Part of a small language model's weights: width 128, vocabulary 2048.
Each number is 128 + 32 x the weight over its row's rms, rounded and kept within 0 to 255. Layers, rows and columns count from 0. Numbers have three digits each. The size before them is the row's rms in percent of the matrix's.

# down: layer 8 MLP down (transposed), 512x128, rms 0.238, rows 493-511, columns 64-127
# up: layer 8 MLP up, 512x128, rms 0.209, rows 494-511, columns 64-127
down493 119:115125081134184140102109119127154093170207149162077152123074093093130062124141123051057064170118111132134138081131122183144208150060146150104128120164120108139145103091163154139128144140115076
up494 112:110133082138102097178105099123133191139109107066146161165157162153141164116027111161116157147184143109123182118124167175144146166107101116156123151095149114102108142122151139106111131125143108
down494 118:124085122144160155096130160132109107112098099088127134071103144120094138160222132155174085172045139104105130120148110123194111088113144100094129141101068171133092163176183176144069141124171169
up495 091:103064103054110101146129106104146132121142150118066101158133183116093104126134159150103135199111098084105077117175096096134048130136170144135102126117108165115129094095135149132153151112187121
down495 096:095071062137139137113139132153117143154097187185175098061109140161167072148142137110167067188139208106136124087129147143102078160101150175129094129155135120109065148163167105117145082120093116
up496 101:146102134185121081123110145156100138162169157150095129110104075126121152100169168165106102127165154111110101102140045132113117140135085179182127130083158126115132142127090141140110116069094115
down496 108:071170151130127095117042119092157137093122106072148135119120125175129152123108109162108154171094097220165103155132141121108113105138154128119113089194124185141131147134085113079139116149075172
up497 105:119126136178130092118107131143080104112139184117108132173191150125087143129183134093115169098098102136138049099173112116129115128125159189142082128116160072132094154131079115152140118120137179
down497 107:116117133160061110086148101152143159135097140106106133138152121130139153174155155154017155154068115122126193097127100097129114129098105161161174167043179092138131110151109194149110142095173129
up498 075:161100093123167177168127179153152124083087161128119117106158137113147140119154113088108182118133086112094090111096117169097196123136166156116125179225111133075147151148128181118158186162095058
down498 078:105150094130125164143154137108116127133117141109129109108120109137116095138122088145128114117115141129123137137122108108128125082131116127143125105121138142122136125119103144094144116119142128
up499 097:130158152129122102110082138112107161113158130103137115146118132107149154093197169135104133112136132125144158118100222143124118138167051180139066115231134133098119182171109088111099127110123149
down499 098:175114125103100102091172133141147085149118106145088149101159148179134137175103121100141149116123145183146108095119160164090138103149183095153147123095099102131142171165165084113064087127123141
up500 102:105140143156106117119203130149123160109163130102131132070196050096159132077152112175095129119114152129111088024140181135141106171176111172101113113090104148136127126113127157137111115133074175
down500 114:149077147162105097140132130118159082129138113183167131092180065108129118120161183141205168141074139102098118086139167100108096164116146169122138070099126081150123083185101150137113106145123182
up501 098:068071100118121125152175112136059157081091174128161089151070081130078146141125118086182120119120183127182160082151080160147128158093162118121125170125102090136139075148156102119178149136149114
down501 091:127136125137094130146123169168101126151120090152071105130093156149135125159139143136121118096097100052066139109105051095125127105067193113075118097154143103118113111052047108077140138158173152
up502 103:137158145151122154117127122132156168119112055198168129132120130163131157139085135196108117093158110145092117115149129155070114136133119168102095111172075190127161109072172077155129091085150163
down502 105:137100175091156080119135133133105195132163087142056151171171106114161130096127141103039069157118151130140107132111132111163099225077112082102121147129102076130184112095075098134100148153112108
up503 092:034126130153141121088122199171081180100103106128082149152111119184152119120094094079134151144179143108136099096210114141115105164136168194057098141130104103125040112137102142075161156139177128
down503 088:112132067091113133154084107122137140146072161124136172163111119124114143144146173128180063102102117113121166251169174124098129114137159124168124105124168192117165170100169142080142115161131116
up504 103:136119133179105152164188202138113112115095158125142151089108052176094182130129146163072178175163094068156116114152098146156126077175126189150114142082125129125100109089196102126109092158118106
down504 091:113164133136129145108162063095119140167085128127165132101149152113140127076101153200135154142109101158126165132110173103042138085154161070083113135149150137164140122045094169109099138103193194
up505 097:134052094131121131121155118116098170129167140144159150124146086073185079097150136138140139150118162094177032157094138145174233106174133153143152084095121109146106076120147096111157127125145149
down505 090:055153127148100122176126123155134174154095161121157088122124157142106117158071130077072168081133089153140120078118105130108146136085143099096110088145106173091166172084106162153179194193148069
up506 105:106111127128156106143143105061122125101180171133177129164178118123118132155166155066128171156109114073117150100111125109165151156170097109169134112144158134101095100134124120140109177163110135
down506 106:113116155078163162158167157145169144129090097071127122082093103160149162142102081154205087152140135161090183107075181114138154141122084164102159134100183081115142149098040131177119070109055180
up507 110:147109124072113150150080154104112149166160192137178045107163105179174065157070124083132206086125104127075153151169159162163107139088120187092099145132152125066182120115113129129153172138116124
down507 119:124108109126106162167076138129129096149110187171086096169116103139108113154114153070137174174143112131136129160153128132141155075124056140131163114136186014042149165113144133115156096143165143
up508 098:150182169111154079122155155130127156178090098128123110118144141134173226127094153101120111159161100072131125077156173119250176197087147117109165134101043109120141104132103137153091129095121130
down508 104:127129042105090130118081120121122104109124156095135161090113196195094097196135079127138111099114140141149164171106124160099149140097171173080096099127131135121115107136146121186122092182089077
up509 095:133133209148097121173140117127134125122127095103126114192099122136091194154103113182169076147097189116134153118151160127140233151108175130146101115174109111109096153135180087122160128142123196
down509 089:117159134122153157133142095127130123097140095162181115103107156116125057130123153086163121135193113148143178152122077099148096145098080123091193157152104137122096143157132183113079058124174099
up510 113:174132138136105137089155061144156190109099119148201124180164131151084110088058130115195151130067046131095121089167132116129132115084178136128143166176121142175094144164162103164145119108134145
down510 111:106121151079131125118154179095156157130134126144185118131085082153049129122163081096098169138185166091138112158134120069157095157162086146168080116140138148144145087134085151127099126157202110
up511 107:145193137100101077142083128138100174094115148144149135165115137109086130189059078114104105147109190142165088117104155202147167099169165081148118118189108137128108091100130171158119158115130147
down511 117:122087190118137151147129074135124136149130173178084150165132071172100148157125135110138144194085128154157170175118127188125121114117061244109132105060176120114083157147111123094143117099112172